python train.py --num_hidden_layers=8 --norm_eps=1e-06 --lr_head=0.00473 --max_grad_norm=1.0
Each number is 50 + 15 x the weight over its row's rms, rounded and kept within 0 to 99. Layers, rows and columns count from 0. The size before them is the row's rms in percent of the matrix's.

# layer 3 attention query, 192x192, rms 0.157, rows 130-170, columns 48-95
075:81 50 50 44 66 48 42 55 59 50 20 66 54 57 40 19 12 44 12 36 35 84 43 87 48 38 48 60 44 49 34 33 52 75 35 48 45 63 44 41 46 56 47 46 73 18 50 45
076:48 63 82 49 56 34 37 39 50 46 86 42 68 60 54 43 57 38 57 29 22 46 57 48 64 35 53 28 34 25 18 59 57 49 32 45 55 84 52 54 52 61 31 44 13 55 36 62
086:53 66 42 23 43 49 51 72 80 50 70 54 28 38 38 46 50 53 50 62 27 45 33 48 41 60 62 46 64 47 39 63 57 43 55 57 35 32 67 46 60 55 52 14 77 54 43 32
077:48 35 66 59 37 76 58 43 43 61 81 42 61 36 75 41 62 38 08 51 64 52 68 63 49 46 46 62 32 57 64 62 43 35 40 65 55 58 52 21 37 62 73 51 06 64 29 30
078:31 43 58 64 36 41 48 24 41 43 64 34 39 59 67 40 65 55 60 78 46 82 64 40 80 69 31 60 63 58 29 66 79 52 33 76 37 26 61 48 62 38 64 33 62 52 43 17
092:43 46 34 52 34 50 32 55 59 69 53 74 35 29 72 48 27 75 45 44 50 38 64 58 48 59 35 49 52 60 61 53 80 55 61 65 28 50 17 51 33 11 47 68 48 45 42 29
075:63 67 63 42 80 29 66 79 52 20 50 57 77 51 55 52 48 59 63 67 32 25 40 50 60 44 71 32 38 40 54 45 28 34 36 33 26 30 32 55 37 76 45 55 43 42 21 38
086:37 49 58 30 48 31 43 75 35 46 42 14 41 51 34 50 73 58 44 85 55 57 62 28 41 36 26 50 38 65 30 64 44 57 41 37 48 29 26 57 47 57 41 20 20 69 40 31
070:21 17 22 49 60 42 50 57 77 72 47 41 37 45 63 65 52 48 39 39 66 17 31 32 43 04 47 56 41 64 55 42 50 50 43 46 70 59 47 48 53 45 43 43 62 57 29 48
077:85 92 56 40 32 38 58 61 73 30 36 30 37 88 41 75 37 61 48 47 39 45 50 53 46 35 47 51 47 33 63 91 41 22 54 50 47 46 47 64 72 49 28 44 60 44 65 87
081:48 36 48 31 47 48 50 65 57 58 59 39 56 74 53 71 64 55 54 22 26 48 45 57 35 53 46 58 60 37 63 67 40 35 49 43 69 55 64 46 32 41 57 66 32 37 50 61
094:45 38 62 22 58 63 55 21 52 68 52 76 76 57 39 54 48 51 45 56 41 37 17 75 46 56 77 52 45 32 39 17 47 51 45 32 52 51 72 64 60 64 55 71 51 86 31 80
090:66 65 42 49 40 18 47 57 37 31 26 86 55 34 71 38 38 47 56 44 26 59 41 16 86 59 42 59 53 42 66 36 44 35 50 61 84 58 54 48 24 55 48 48 70 41 29 67
095:37 50 53 49 44 56 51 64 42 37 48 70 57 31 67 39 48 66 31 44 60 38 57 34 33 57 31 21 50 40 57 50 59 29 54 46 83 60 30 56 24 37 39 55 57 45 61 48
095:60 48 41 34 46 53 61 47 48 32 40 66 40 35 42 61 51 55 50 43 60 57 33 69 57 38 65 70 62 53 79 79 36 55 65 55 59 43 76 62 40 40 74 42 34 50 59 50
085:58 56 42 59 32 47 58 67 43 52 73 24 13 48 40 66 79 42 51 25 51 69 52 70 31 48 56 52 73 31 48 38 42 61 20 78 48 23 46 35 51 61 36 32 52 62 57 46
080:48 52 45 58 52 41 34 68 43 74 48 49 39 31 77 72 51 51 26 44 49 42 75 59 24 20 71 39 41 63 29 49 55 85 50 53 54 61 35 40 61 33 28 52 47 59 70 44
079:56 74 60 59 55 60 03 49 44 38 74 54 62 33 66 66 55 38 45 47 47 41 41 53 33 50 39 61 46 34 60 60 34 56 64 60 38 47 35 61 42 57 57 34 37 52 53 42
080:49 54 46 59 51 60 32 56 67 55 51 28 78 35 75 42 40 56 45 42 44 46 92 74 41 56 33 30 55 58 61 68 61 34 63 72 51 42 47 54 55 80 46 55 30 54 74 30
089:38 54 67 39 43 71 82 45 65 40 48 64 49 61 60 53 64 76 35 82 43 52 30 27 54 47 89 47 56 37 24 22 71 36 45 37 59 77 53 76 13 80 57 40 59 37 23 46
094:64 53 18 52 67 53 42 62 47 49 43 52 45 52 41 68 51 37 27 42 53 64 57 36 40 21 51 48 54 72 78 80 42 58 63 93 49 32 46 33 41 53 46 39 62 58 35 43
080:43 05 32 64 54 26 18 63 47 76 51 47 42 67 45 29 43 71 36 38 69 44 58 46 48 33 58 48 24 44 60 59 60 62 53 48 36 45 51 73 47 38 64 46 53 78 44 53
094:43 50 63 29 59 57 59 32 58 30 37 61 75 59 50 74 35 72 63 66 59 36 40 34 74 57 52 35 16 49 54 50 77 41 63 65 56 57 45 49 18 70 49 74 65 53 40 42
086:14 55 47 54 42 45 43 34 32 52 28 82 56 21 61 10 52 45 50 65 49 56 57 64 59 59 56 38 51 68 45 47 58 68 86 21 32 62 57 54 60 53 42 36 29 23 45 43
093:54 41 40 54 33 43 36 34 53 62 72 03 63 62 30 29 43 34 38 57 45 45 48 47 33 91 64 38 55 53 83 37 35 67 27 88 55 87 71 35 56 34 58 51 41 57 65 85
083:64 45 10 39 72 89 69 68 56 39 49 70 43 37 72 97 49 62 49 41 59 39 72 73 41 55 47 23 54 43 53 46 69 35 51 53 48 80 50 45 57 75 36 57 64 62 56 68
081:40 31 67 39 78 58 51 48 47 42 52 37 68 61 56 39 52 34 49 29 41 60 40 44 51 87 49 31 36 63 39 57 51 75 47 65 24 62 59 50 50 75 51 32 49 22 48 35
089:59 67 68 63 49 60 56 50 34 31 61 47 68 29 45 51 51 48 46 61 69 53 22 57 58 44 47 36 92 36 53 20 67 36 67 19 67 66 76 78 40 45 65 46 52 48 52 72
090:45 26 48 41 61 33 68 64 36 51 45 28 41 24 66 71 70 54 47 29 43 68 47 83 37 66 17 76 66 48 40 39 54 66 82 42 46 74 58 43 32 57 89 38 56 21 33 63
077:41 54 31 62 31 45 51 71 56 64 54 40 52 26 77 29 32 13 68 51 52 71 72 36 60 68 71 50 44 58 62 31 46 53 41 49 65 38 59 33 55 20 42 53 41 38 41 34
094:28 66 30 49 49 38 70 53 60 39 69 71 29 30 58 31 49 61 58 68 57 56 67 42 41 58 41 43 28 77 62 46 74 58 61 25 47 61 31 39 30 44 57 63 52 47 51 32
096:43 70 47 45 69 62 67 51 42 33 46 72 49 25 55 67 45 56 77 25 50 49 66 39 17 63 23 51 72 61 53 58 49 25 33 64 40 67 28 45 57 52 49 38 35 37 64 55
103:67 45 40 35 09 47 55 42 72 46 27 72 27 51 45 16 50 59 54 73 60 41 34 41 60 53 57 45 16 64 80 17 54 68 27 42 46 70 43 67 29 34 72 53 49 23 58 60
119:51 38 56 53 74 36 46 60 46 76 69 22 50 52 53 59 58 66 55 22 66 34 54 53 52 21 48 32 55 31 50 52 25 32 49 57 50 44 70 53 69 24 40 63 47 76 61 52
121:74 67 63 44 18 57 48 57 76 42 68 83 51 46 60 75 46 74 40 58 42 53 52 52 57 38 53 51 12 38 42 36 45 27 70 71 58 70 56 47 22 52 62 36 72 63 41 46
100:75 67 48 42 42 39 64 71 61 46 59 66 27 62 42 47 66 56 58 65 39 69 54 55 52 66 49 53 37 60 49 55 59 71 44 70 60 71 49 55 06 61 49 33 62 13 30 27
096:39 34 45 79 58 71 46 37 42 55 52 45 69 62 55 52 37 62 40 48 36 34 45 63 52 33 31 31 25 35 51 76 62 48 48 38 06 68 54 37 78 63 62 40 57 49 36 55
102:43 38 66 79 76 35 31 19 63 55 36 12 56 35 69 32 54 37 59 44 67 55 70 46 15 39 72 29 77 58 48 29 40 40 42 57 16 56 65 45 50 34 29 48 30 56 59 70
096:52 49 55 60 53 59 54 49 52 70 48 05 57 43 61 61 68 48 30 65 72 70 41 57 46 57 31 52 62 33 33 30 58 53 21 21 76 69 39 67 38 35 86 34 54 67 51 62
112:60 18 57 60 52 65 74 60 44 35 54 35 34 40 74 87 49 49 45 23 46 61 65 62 40 98 52 65 34 64 71 30 72 49 45 66 26 44 50 54 49 67 38 41 62 50 68 79
099:46 34 32 42 67 45 50 29 59 36 35 46 57 49 37 25 49 64 21 25 73 41 42 60 25 58 51 49 31 32 27 46 46 76 74 43 35 43 69 37 61 75 74 73 67 40 61 53
# layer 3 attention key, 192x192, rms 0.139, rows 130-169, columns 48-95
078:37 27 37 58 63 40 36 51 52 40 77 30 29 32 60 44 62 51 55 61 51 44 50 33 57 47 62 58 49 63 61 75 50 31 40 41 66 37 40 61 54 67 44 48 22 57 56 55
077:49 43 43 43 47 36 61 59 57 71 36 28 53 80 38 58 43 60 32 83 36 65 23 60 50 69 60 65 83 70 54 44 44 52 38 49 79 41 45 40 39 73 55 49 79 77 42 39
095:53 64 50 90 71 44 65 53 60 63 20 63 86 76 29 06 61 62 41 70 52 43 58 54 26 27 51 58 27 42 43 72 50 36 51 47 44 58 70 42 55 51 62 66 41 67 50 56
085:66 51 64 58 78 51 63 54 49 35 79 65 18 90 30 73 71 64 74 39 29 69 62 40 57 73 38 30 93 42 56 33 24 49 60 65 37 60 41 59 74 51 46 50 56 68 65 66
084:54 37 43 45 83 25 47 82 50 67 46 29 18 52 30 46 56 85 54 39 72 66 32 24 58 49 64 39 36 37 40 49 28 55 50 81 49 75 48 66 40 33 36 63 39 40 42 71
096:67 62 50 43 53 61 15 52 57 58 49 39 84 31 61 61 69 39 66 58 57 56 50 40 43 33 26 36 34 63 46 72 36 66 34 37 44 45 44 52 51 48 30 35 54 45 66 72
082:51 64 58 55 44 52 42 27 65 94 52 32 32 47 20 66 65 50 38 68 39 32 66 50 43 55 33 67 64 30 60 55 68 48 51 67 81 85 65 58 37 46 32 55 63 66 75 54
095:51 53 55 49 36 53 44 63 92 63 74 89 54 59 48 53 78 56 54 48 40 29 41 70 35 48 54 33 36 34 35 60 42 86 28 44 32 62 43 37 59 30 41 31 75 66 53 48
080:45 45 77 36 38 72 51 46 72 39 61 22 28 67 44 60 46 43 43 71 56 34 62 86 35 41 55 47 32 68 46 57 37 57 63 70 36 65 51 11 61 26 64 31 29 33 47 49
085:50 29 61 56 60 40 55 52 48 58 62 26 78 15 66 44 65 38 40 68 38 33 26 71 45 80 30 64 47 29 50 55 33 26 42 55 71 63 54 34 24 50 37 31 43 54 36 54
089:58 34 43 74 54 68 41 30 38 40 35 46 42 55 70 38 66 15 66 62 61 37 41 75 34 60 33 52 51 71 52 50 47 42 31 80 47 41 40 57 68 68 58 23 50 48 67 56
103:44 46 72 70 49 76 42 47 61 68 14 24 39 57 59 52 57 54 32 49 62 73 80 31 59 35 34 41 62 64 64 46 75 45 59 74 34 54 51 26 57 60 64 44 51 25 31 34
085:54 35 66 82 60 73 60 52 53 47 55 36 37 55 46 71 16 54 46 70 66 38 50 61 40 74 27 64 56 54 40 50 33 54 77 76 53 33 51 76 53 59 33 54 60 62 61 54
101:47 58 10 32 46 53 69 26 68 54 39 46 56 51 52 53 39 10 80 76 34 43 63 61 42 34 37 51 50 46 53 65 42 43 46 48 22 52 51 69 75 32 67 36 51 48 54 61
099:60 57 60 59 56 41 21 60 30 58 99 53 65 60 71 31 56 24 56 44 34 39 41 53 45 44 60 54 38 42 05 49 35 62 31 52 50 59 60 38 27 60 29 46 39 72 44 57
090:62 22 80 57 36 33 53 38 39 38 40 76 50 68 54 39 34 54 41 68 47 38 45 41 37 49 67 63 30 54 53 42 53 59 66 42 25 33 41 66 33 59 46 27 28 62 73 53
087:43 69 77 40 65 53 31 45 58 55 55 84 27 36 21 38 79 34 62 58 65 29 34 26 55 85 72 66 51 54 56 45 30 47 24 35 31 48 40 30 30 47 35 34 41 39 57 36
079:59 41 27 50 47 36 53 56 58 69 69 54 47 40 61 54 61 37 43 45 43 55 68 41 33 37 47 55 38 60 59 47 38 71 85 55 47 55 32 02 28 47 36 53 41 30 62 39
085:60 65 27 02 62 28 44 46 50 33 65 28 70 33 56 60 46 14 86 57 74 64 53 12 46 57 57 57 62 40 49 59 43 37 58 53 63 62 44 23 40 31 72 46 30 42 60 72
092:31 60 62 60 60 72 77 30 34 50 56 38 17 33 35 48 35 59 35 46 66 83 74 56 70 50 37 38 73 60 59 46 36 40 61 54 39 55 48 58 67 45 84 52 60 64 52 46
090:70 60 43 58 33 41 66 66 71 38 77 67 63 29 59 74 42 39 49 42 65 45 28 55 70 63 33 72 22 52 16 59 49 77 57 20 31 42 21 25 39 40 38 29 31 41 60 50
077:45 54 68 67 37 42 53 53 66 69 50 49 35 28 53 59 68 60 34 74 20 55 40 59 63 52 31 42 49 49 26 39 40 76 23 40 26 23 58 25 64 37 57 58 61 24 27 18
096:54 63 35 47 66 52 69 46 39 56 80 32 42 43 44 53 61 67 46 40 46 53 64 58 47 78 20 40 84 35 50 59 59 27 64 47 62 80 62 71 99 55 72 57 58 55 40 74
087:66 45 00 38 29 65 10 53 45 49 37 61 48 59 72 38 52 41 66 54 52 35 49 41 44 34 60 35 60 64 55 68 58 44 30 52 61 44 48 48 36 26 53 71 63 45 72 46
096:53 61 50 57 84 62 56 47 42 43 42 30 37 51 76 54 51 40 32 40 45 61 52 45 66 44 51 44 60 46 43 33 54 19 51 84 20 33 42 48 07 79 66 68 55 45 60 47
091:47 52 48 61 58 52 44 34 48 42 84 08 52 44 45 73 55 54 52 18 54 45 45 18 55 49 58 55 56 37 67 59 40 31 82 72 58 17 38 83 50 38 70 26 72 38 71 50
086:58 38 45 44 47 55 59 34 46 44 31 71 37 46 74 82 46 38 46 76 73 49 61 32 48 22 36 44 44 58 59 56 29 21 44 45 69 33 42 28 56 63 38 73 53 86 57 44
089:48 56 39 17 57 27 50 59 50 50 83 37 40 86 40 31 41 59 49 47 49 37 57 47 90 56 44 68 67 32 44 52 37 48 62 58 61 70 32 69 39 88 73 72 26 51 26 61
091:61 56 15 96 55 64 33 43 66 50 56 43 26 63 34 36 56 40 51 65 52 30 56 41 68 10 56 43 71 47 56 39 49 56 29 55 57 31 36 37 58 27 55 61 12 28 72 44
078:55 58 51 50 62 81 05 45 31 68 31 50 73 55 35 50 62 60 36 60 57 29 16 41 42 86 58 53 67 29 51 55 40 54 65 66 51 52 41 76 55 60 71 64 45 41 47 56
092:27 42 60 78 36 60 51 35 29 49 20 34 94 17 30 29 54 18 45 37 64 45 78 68 57 51 42 42 61 21 23 37 56 69 32 51 70 38 48 54 31 34 29 57 35 39 66 60
091:58 68 63 57 59 44 80 30 10 68 52 46 44 40 36 13 53 40 51 45 21 46 34 48 66 31 58 57 49 72 45 55 31 61 29 66 38 47 33 51 57 41 50 39 31 41 57 46
099:11 36 46 48 64 84 34 50 57 49 39 84 30 47 40 56 55 41 55 58 60 34 63 29 65 45 58 60 48 40 39 64 41 79 45 36 75 29 81 61 62 44 36 63 36 41 41 48
117:64 53 30 29 69 27 48 36 61 41 72 25 41 45 55 46 30 75 40 35 71 39 43 52 31 55 52 52 60 54 51 68 31 53 32 42 44 58 10 26 85 80 77 42 46 57 55 49
110:56 61 68 57 63 74 42 61 74 42 28 47 40 28 49 53 70 41 54 46 46 45 46 31 61 31 34 50 62 10 89 33 51 40 53 34 56 66 73 70 28 23 62 35 39 69 48 53
099:43 79 47 47 35 85 58 42 49 26 39 55 18 52 57 42 54 46 42 59 49 52 52 53 41 35 63 70 37 33 49 54 57 46 46 46 84 20 55 61 37 62 37 53 38 44 48 66
092:54 69 48 28 60 49 66 26 32 54 65 23 79 50 68 63 55 59 55 47 50 27 37 33 56 40 72 45 55 34 47 27 86 40 51 38 25 60 52 63 46 63 74 57 73 55 43 53
095:32 26 25 43 61 50 49 48 30 62 84 61 40 54 62 30 49 52 59 41 33 41 56 49 28 59 57 32 66 86 44 54 16 55 50 40 52 36 31 60 66 51 57 82 34 69 42 44
092:57 27 49 51 51 32 48 47 59 52 40 43 42 46 49 44 35 44 37 47 52 41 62 72 60 43 38 70 38 23 36 79 61 40 66 46 28 37 39 28 46 49 72 27 65 44 61 38
109:51 66 62 51 51 45 50 37 48 36 46 62 53 68 47 44 54 41 52 64 60 58 53 45 44 55 50 51 48 94 53 27 27 56 33 79 59 45 34 55 41 38 36 31 56 18 42 50
# layer 3 attention value, 192x192, rms 0.194, rows 128-159, columns 48-95
092:54 49 52 55 40 38 51 39 61 39 41 47 52 70 81 43 34 68 43 71 44 68 32 23 54 45 50 27 29 63 36 21 64 50 69 56 46 60 33 41 48 46 53 50 61 51 66 44
099:45 26 63 46 33 49 62 33 85 55 42 62 54 25 39 50 27 26 55 44 48 42 59 43 70 70 54 19 44 56 41 28 58 41 61 70 42 63 46 49 36 15 54 60 57 62 39 68
098:60 74 52 45 46 60 60 46 51 47 59 35 46 59 40 35 36 59 45 38 31 19 31 52 67 62 69 58 76 40 53 41 30 44 50 44 61 45 60 41 61 37 29 37 70 80 18 53
092:55 40 45 33 63 46 61 35 50 58 19 42 61 65 49 38 65 71 58 64 52 50 52 52 42 37 45 64 68 50 79 39 63 71 35 24 39 52 85 35 47 55 60 45 49 41 33 37
105:48 53 53 63 42 30 46 36 15 17 46 49 68 51 69 32 46 65 61 61 30 16 52 36 60 56 59 57 71 45 78 38 73 55 50 70 64 31 48 67 44 53 47 32 44 42 25 31
091:48 27 42 67 37 78 45 56 40 42 41 60 39 41 67 40 47 39 18 35 44 57 45 26 59 83 66 41 31 41 49 45 48 42 47 85 24 58 43 38 38 41 67 48 54 43 72 78
089:48 47 41 35 41 53 31 41 37 67 41 63 49 36 41 38 47 54 42 46 38 60 44 47 75 36 53 82 81 82 32 53 29 32 38 30 61 26 33 74 32 77 39 42 34 60 60 46
098:47 68 50 42 25 26 36 25 42 60 59 68 49 51 56 47 34 53 63 52 64 42 66 68 47 54 48 80 38 38 74 47 49 61 55 46 41 72 48 67 58 81 92 45 50 53 33 52
087:45 40 58 62 32 40 42 58 40 40 67 41 54 64 60 61 82 70 35 17 40 49 55 54 51 36 51 46 17 74 56 27 51 42 32 74 46 54 62 29 53 59 41 45 47 35 63 39
081:28 38 59 43 62 39 79 36 04 10 45 65 60 65 25 89 59 35 34 44 68 39 55 49 55 40 87 43 59 46 65 56 16 47 39 53 29 34 66 61 58 71 46 56 65 33 49 71
083:56 68 42 30 30 29 43 50 71 63 50 36 64 54 71 56 40 63 56 34 60 63 47 79 28 61 33 69 46 45 62 63 39 67 39 57 63 56 85 49 41 56 57 67 39 42 60 64
085:51 79 49 48 38 36 35 42 66 62 55 52 69 62 60 48 72 69 47 78 39 76 45 37 18 63 52 67 34 15 77 29 42 49 54 40 46 24 62 31 68 36 58 47 68 38 51 49
085:52 39 72 10 54 42 42 34 49 41 36 59 48 78 56 37 37 50 67 62 29 54 50 53 72 69 42 40 51 62 71 22 75 58 50 47 66 54 48 50 46 58 44 73 36 41 25 40
090:50 74 28 75 74 44 54 60 70 38 44 26 59 60 69 45 62 55 35 36 39 24 64 47 52 60 34 54 54 60 47 77 52 54 51 46 46 36 65 42 30 61 59 51 35 41 44 57
096:45 38 65 25 60 57 45 50 39 38 28 38 67 36 48 36 36 56 49 67 61 46 70 28 51 39 43 55 56 53 63 41 47 46 72 58 34 48 31 39 63 43 60 61 40 50 73 38
104:61 25 35 47 38 37 52 45 81 53 41 62 79 62 30 40 64 81 47 43 53 34 52 56 70 60 58 57 57 71 52 36 74 63 35 99 45 44 32 43 67 58 68 53 48 64 64 44
089:50 55 74 33 45 54 63 75 53 43 48 59 31 81 43 67 25 46 60 50 49 31 55 49 62 39 58 76 90 49 28 61 51 46 52 79 60 54 83 52 66 34 52 37 37 49 39 48
099:60 44 62 51 40 76 56 29 50 54 53 51 51 62 56 34 35 17 78 73 29 36 42 31 25 85 42 66 34 80 54 41 69 26 34 47 34 61 61 62 43 22 41 33 68 48 60 73
082:37 21 48 62 48 43 35 42 41 51 62 55 69 69 57 72 43 38 54 16 37 36 72 43 33 53 66 50 33 64 63 59 59 50 66 69 40 41 25 55 34 34 57 84 46 42 52 47
087:38 66 40 65 44 62 65 29 65 26 28 45 32 69 79 59 53 61 39 33 62 66 59 69 37 40 45 39 71 22 43 48 43 51 60 52 49 48 59 61 45 27 59 41 44 62 54 33
093:63 27 46 35 76 31 54 42 37 54 38 53 73 60 16 36 60 53 36 51 68 56 29 67 18 49 56 55 72 31 56 71 52 53 43 22 47 67 64 39 40 37 62 40 66 46 33 69
096:59 48 56 64 62 56 41 46 31 32 86 24 47 44 76 61 46 42 37 66 54 34 23 33 42 48 21 47 18 56 59 83 54 51 83 48 43 71 58 25 48 38 30 32 65 42 61 65
108:58 76 65 22 42 47 69 32 84 60 50 74 64 56 40 60 37 59 31 30 63 40 34 30 52 46 83 35 56 62 53 56 48 46 44 70 58 35 66 64 47 76 50 69 47 32 74 78
090:51 51 77 39 28 48 43 69 53 34 55 92 46 62 46 25 69 49 60 59 71 45 54 52 64 43 48 43 22 26 67 45 69 31 38 29 68 47 36 64 63 44 37 70 45 53 55 56
089:42 62 52 60 47 64 28 28 46 50 34 66 49 44 31 67 49 26 48 27 51 63 62 61 41 33 39 65 66 46 59 36 61 54 68 48 58 43 49 43 85 70 63 19 49 38 66 41
091:70 59 44 55 57 86 41 57 55 60 47 67 30 62 28 45 44 28 45 62 33 57 38 42 62 64 30 53 55 51 63 23 50 39 69 73 60 35 68 71 60 32 33 56 47 10 48 67
095:52 17 35 40 27 39 65 84 67 59 50 30 72 55 73 31 57 60 29 47 37 38 53 43 43 40 53 29 47 40 76 49 35 39 46 57 45 39 55 54 70 62 81 65 60 79 79 53
093:27 30 77 50 49 66 65 64 45 38 34 37 50 54 51 45 63 51 43 54 67 63 43 54 50 61 30 59 35 43 64 42 34 38 75 62 71 64 35 49 21 41 38 55 27 47 49 15
083:52 64 35 18 85 60 66 48 58 47 29 46 59 55 61 37 51 69 63 40 49 57 38 44 57 33 65 55 58 40 67 51 59 65 63 60 51 60 41 95 19 51 36 64 47 44 41 54
089:70 67 33 63 71 30 12 65 17 27 62 51 84 49 31 53 52 59 57 34 50 40 55 64 37 54 78 47 56 47 56 40 38 56 41 57 51 50 61 59 70 42 54 68 27 72 34 76
100:24 64 50 41 47 31 50 56 81 53 73 51 39 48 22 56 47 53 55 64 75 54 74 26 42 36 59 30 21 42 43 76 39 52 75 61 80 32 39 41 80 45 52 65 49 49 69 30
092:27 38 48 58 24 89 47 50 37 57 48 32 45 51 53 39 38 21 34 44 73 31 32 43 57 54 69 55 43 44 56 78 51 49 54 10 45 51 43 46 50 25 30 31 60 57 68 65
# layer 3 attention output (transposed), 192x192, rms 0.286, rows 128-159, columns 48-95
083:58 63 33 49 61 27 40 69 42 26 39 53 51 52 17 52 68 51 44 37 61 35 59 36 75 23 52 66 68 35 62 55 44 50 37 57 74 30 59 68 57 38 46 42 73 35 46 53
087:51 77 62 54 56 44 42 39 49 60 67 48 73 54 45 48 63 46 32 32 49 71 52 52 73 42 56 49 62 39 73 70 68 73 45 57 47 51 74 51 57 31 48 34 42 25 49 36
090:40 39 60 72 39 27 46 51 52 39 64 53 70 42 66 65 52 30 61 48 69 47 63 81 20 65 27 62 45 65 51 35 59 39 46 65 25 44 59 31 73 69 54 73 43 34 65 40
083:26 39 62 72 54 42 31 56 39 23 56 69 29 33 61 40 23 45 47 43 62 62 53 57 36 56 68 48 47 54 17 30 37 57 65 53 46 59 49 61 60 51 54 71 80 41 62 75
092:36 51 64 44 76 42 49 53 53 66 58 36 70 06 59 97 52 33 31 48 74 54 53 46 48 49 46 35 19 49 49 50 45 22 52 49 55 49 59 39 65 27 44 53 42 58 46 61
085:38 51 59 56 27 48 68 54 40 57 54 44 31 58 71 51 48 77 51 65 63 47 50 47 59 24 33 76 35 39 55 61 83 64 72 54 57 42 83 19 14 70 45 46 59 39 43 37
081:45 63 44 35 54 70 47 36 48 42 63 42 75 38 75 38 58 65 41 23 45 54 38 87 31 59 62 34 38 66 50 77 52 67 28 35 53 63 46 50 48 27 72 43 49 41 63 58
086:40 33 26 73 89 42 49 68 46 17 34 26 87 69 41 65 52 64 48 47 32 55 72 63 37 49 56 46 41 52 25 56 73 51 50 67 31 36 50 36 42 46 38 58 69 43 42 58
079:76 57 65 28 48 45 49 35 29 58 36 31 37 26 39 42 49 46 49 86 34 32 19 51 58 50 69 61 64 47 76 80 66 44 48 30 50 28 42 55 34 34 46 30 39 59 24 63
064:41 52 52 59 29 41 70 34 76 76 63 42 44 49 35 37 55 38 69 40 54 46 52 56 44 57 64 58 43 51 38 55 48 36 64 38 58 43 49 60 47 52 55 42 32 69 28 37
081:58 23 32 61 44 44 42 90 21 18 50 30 22 42 42 38 34 57 63 66 15 78 88 63 32 61 70 50 46 47 47 60 57 61 36 48 53 34 31 45 53 59 50 44 70 35 56 54
076:62 35 34 38 76 60 46 26 39 42 37 55 49 65 25 20 26 37 46 40 44 66 62 39 52 40 33 22 76 57 17 38 47 47 22 51 88 40 50 88 77 53 71 36 51 68 40 52
081:35 60 41 61 59 57 20 51 47 45 40 54 49 22 49 43 22 59 41 54 64 53 64 41 45 32 50 66 29 45 47 61 65 60 46 77 48 56 27 59 73 43 50 32 61 53 86 42
083:81 31 57 42 43 65 46 47 41 43 34 38 10 60 42 38 71 65 38 56 56 47 33 43 43 48 47 74 47 24 70 21 57 31 40 42 62 37 27 64 31 62 60 50 72 65 35 64
083:48 53 40 87 27 25 73 33 45 69 67 37 34 46 70 70 41 41 45 47 43 72 31 63 49 61 46 40 47 68 56 66 44 49 45 27 76 67 60 61 41 73 51 28 44 58 27 47
093:69 40 84 53 37 53 66 32 49 20 45 46 22 63 49 87 46 64 35 64 44 43 48 44 68 28 57 51 36 46 59 69 44 56 70 17 22 58 70 46 25 61 43 41 58 58 30 52
083:57 43 53 35 46 28 75 51 75 32 44 39 59 46 53 78 48 41 60 52 67 64 61 51 21 57 66 53 58 76 74 59 24 31 65 41 07 31 54 37 64 62 19 53 51 45 25 46
091:37 43 46 56 66 43 49 63 57 66 44 56 37 43 31 43 68 63 57 31 48 34 78 49 61 50 45 49 46 46 77 50 56 48 54 60 42 36 51 23 70 43 39 62 45 60 56 12
073:66 44 68 34 14 46 63 50 65 54 50 36 48 46 67 26 74 48 55 57 19 43 52 75 40 53 54 33 66 44 71 86 41 59 29 30 26 56 62 59 57 49 21 26 68 36 41 34
078:58 50 38 70 56 46 47 58 59 46 35 27 51 25 33 23 56 48 43 85 77 77 49 42 33 75 36 55 48 66 51 39 65 50 38 73 66 56 63 50 63 73 46 36 58 15 46 54
088:45 47 29 41 58 52 38 56 50 48 28 47 47 64 54 73 35 51 61 31 51 56 61 47 45 61 67 44 63 39 15 22 35 49 21 64 57 68 33 53 61 47 40 49 66 42 37 61
086:41 63 48 26 51 32 62 73 64 55 49 59 69 62 22 33 51 49 53 47 51 56 45 63 45 72 61 58 64 38 52 29 53 36 49 64 58 49 66 43 70 35 56 57 52 44 30 44
093:51 23 38 68 70 41 61 58 60 32 56 39 43 59 49 70 49 33 79 29 62 82 67 54 55 17 36 77 45 63 51 53 37 42 55 51 36 29 37 47 56 54 43 21 76 56 27 26
087:30 47 33 52 83 50 40 37 52 50 49 26 70 41 61 37 36 33 48 62 50 82 50 50 64 26 47 55 60 68 32 70 56 53 58 85 52 47 41 31 45 60 25 46 30 78 69 43
080:44 59 34 55 62 38 89 45 70 21 62 17 77 53 45 49 48 69 37 64 69 62 38 52 56 50 64 40 55 56 31 47 50 16 53 35 55 53 52 54 39 61 48 63 27 74 53 65
090:47 42 47 43 59 32 64 40 58 63 28 62 46 44 56 36 54 68 54 38 43 66 54 33 68 56 52 57 54 39 40 50 47 70 46 77 31 33 50 35 66 44 56 44 55 75 49 35
089:55 41 55 11 43 44 59 42 40 42 25 47 40 45 56 68 45 61 89 41 55 76 45 59 47 49 65 34 55 58 32 65 58 47 37 72 77 50 31 54 44 40 35 37 54 44 19 61
084:48 52 56 51 44 44 54 27 29 52 34 16 11 16 48 47 05 53 32 79 40 74 43 46 65 39 73 50 65 64 42 61 57 44 75 47 50 31 49 77 39 55 60 44 44 52 29 89
069:51 49 47 68 48 42 50 61 43 54 45 48 33 17 59 44 74 57 43 59 48 61 53 56 49 80 41 57 57 54 56 23 46 56 75 70 40 46 69 62 57 30 72 36 54 27 58 74
076:41 39 59 55 14 81 48 42 60 52 57 44 38 46 47 35 70 61 44 70 61 36 36 45 40 39 36 52 40 34 45 38 60 38 72 55 88 39 35 74 55 46 71 66 54 55 72 51
087:82 44 56 40 48 52 60 55 68 60 75 45 63 67 52 71 65 34 44 36 05 56 47 33 78 35 39 70 63 41 51 19 48 51 45 31 37 44 42 54 57 52 24 51 10 53 29 63
086:45 46 46 63 51 52 55 52 47 59 85 53 47 64 55 46 65 46 79 39 51 74 79 61 32 68 28 41 73 47 28 28 62 50 38 71 76 42 72 58 53 61 70 69 41 34 43 57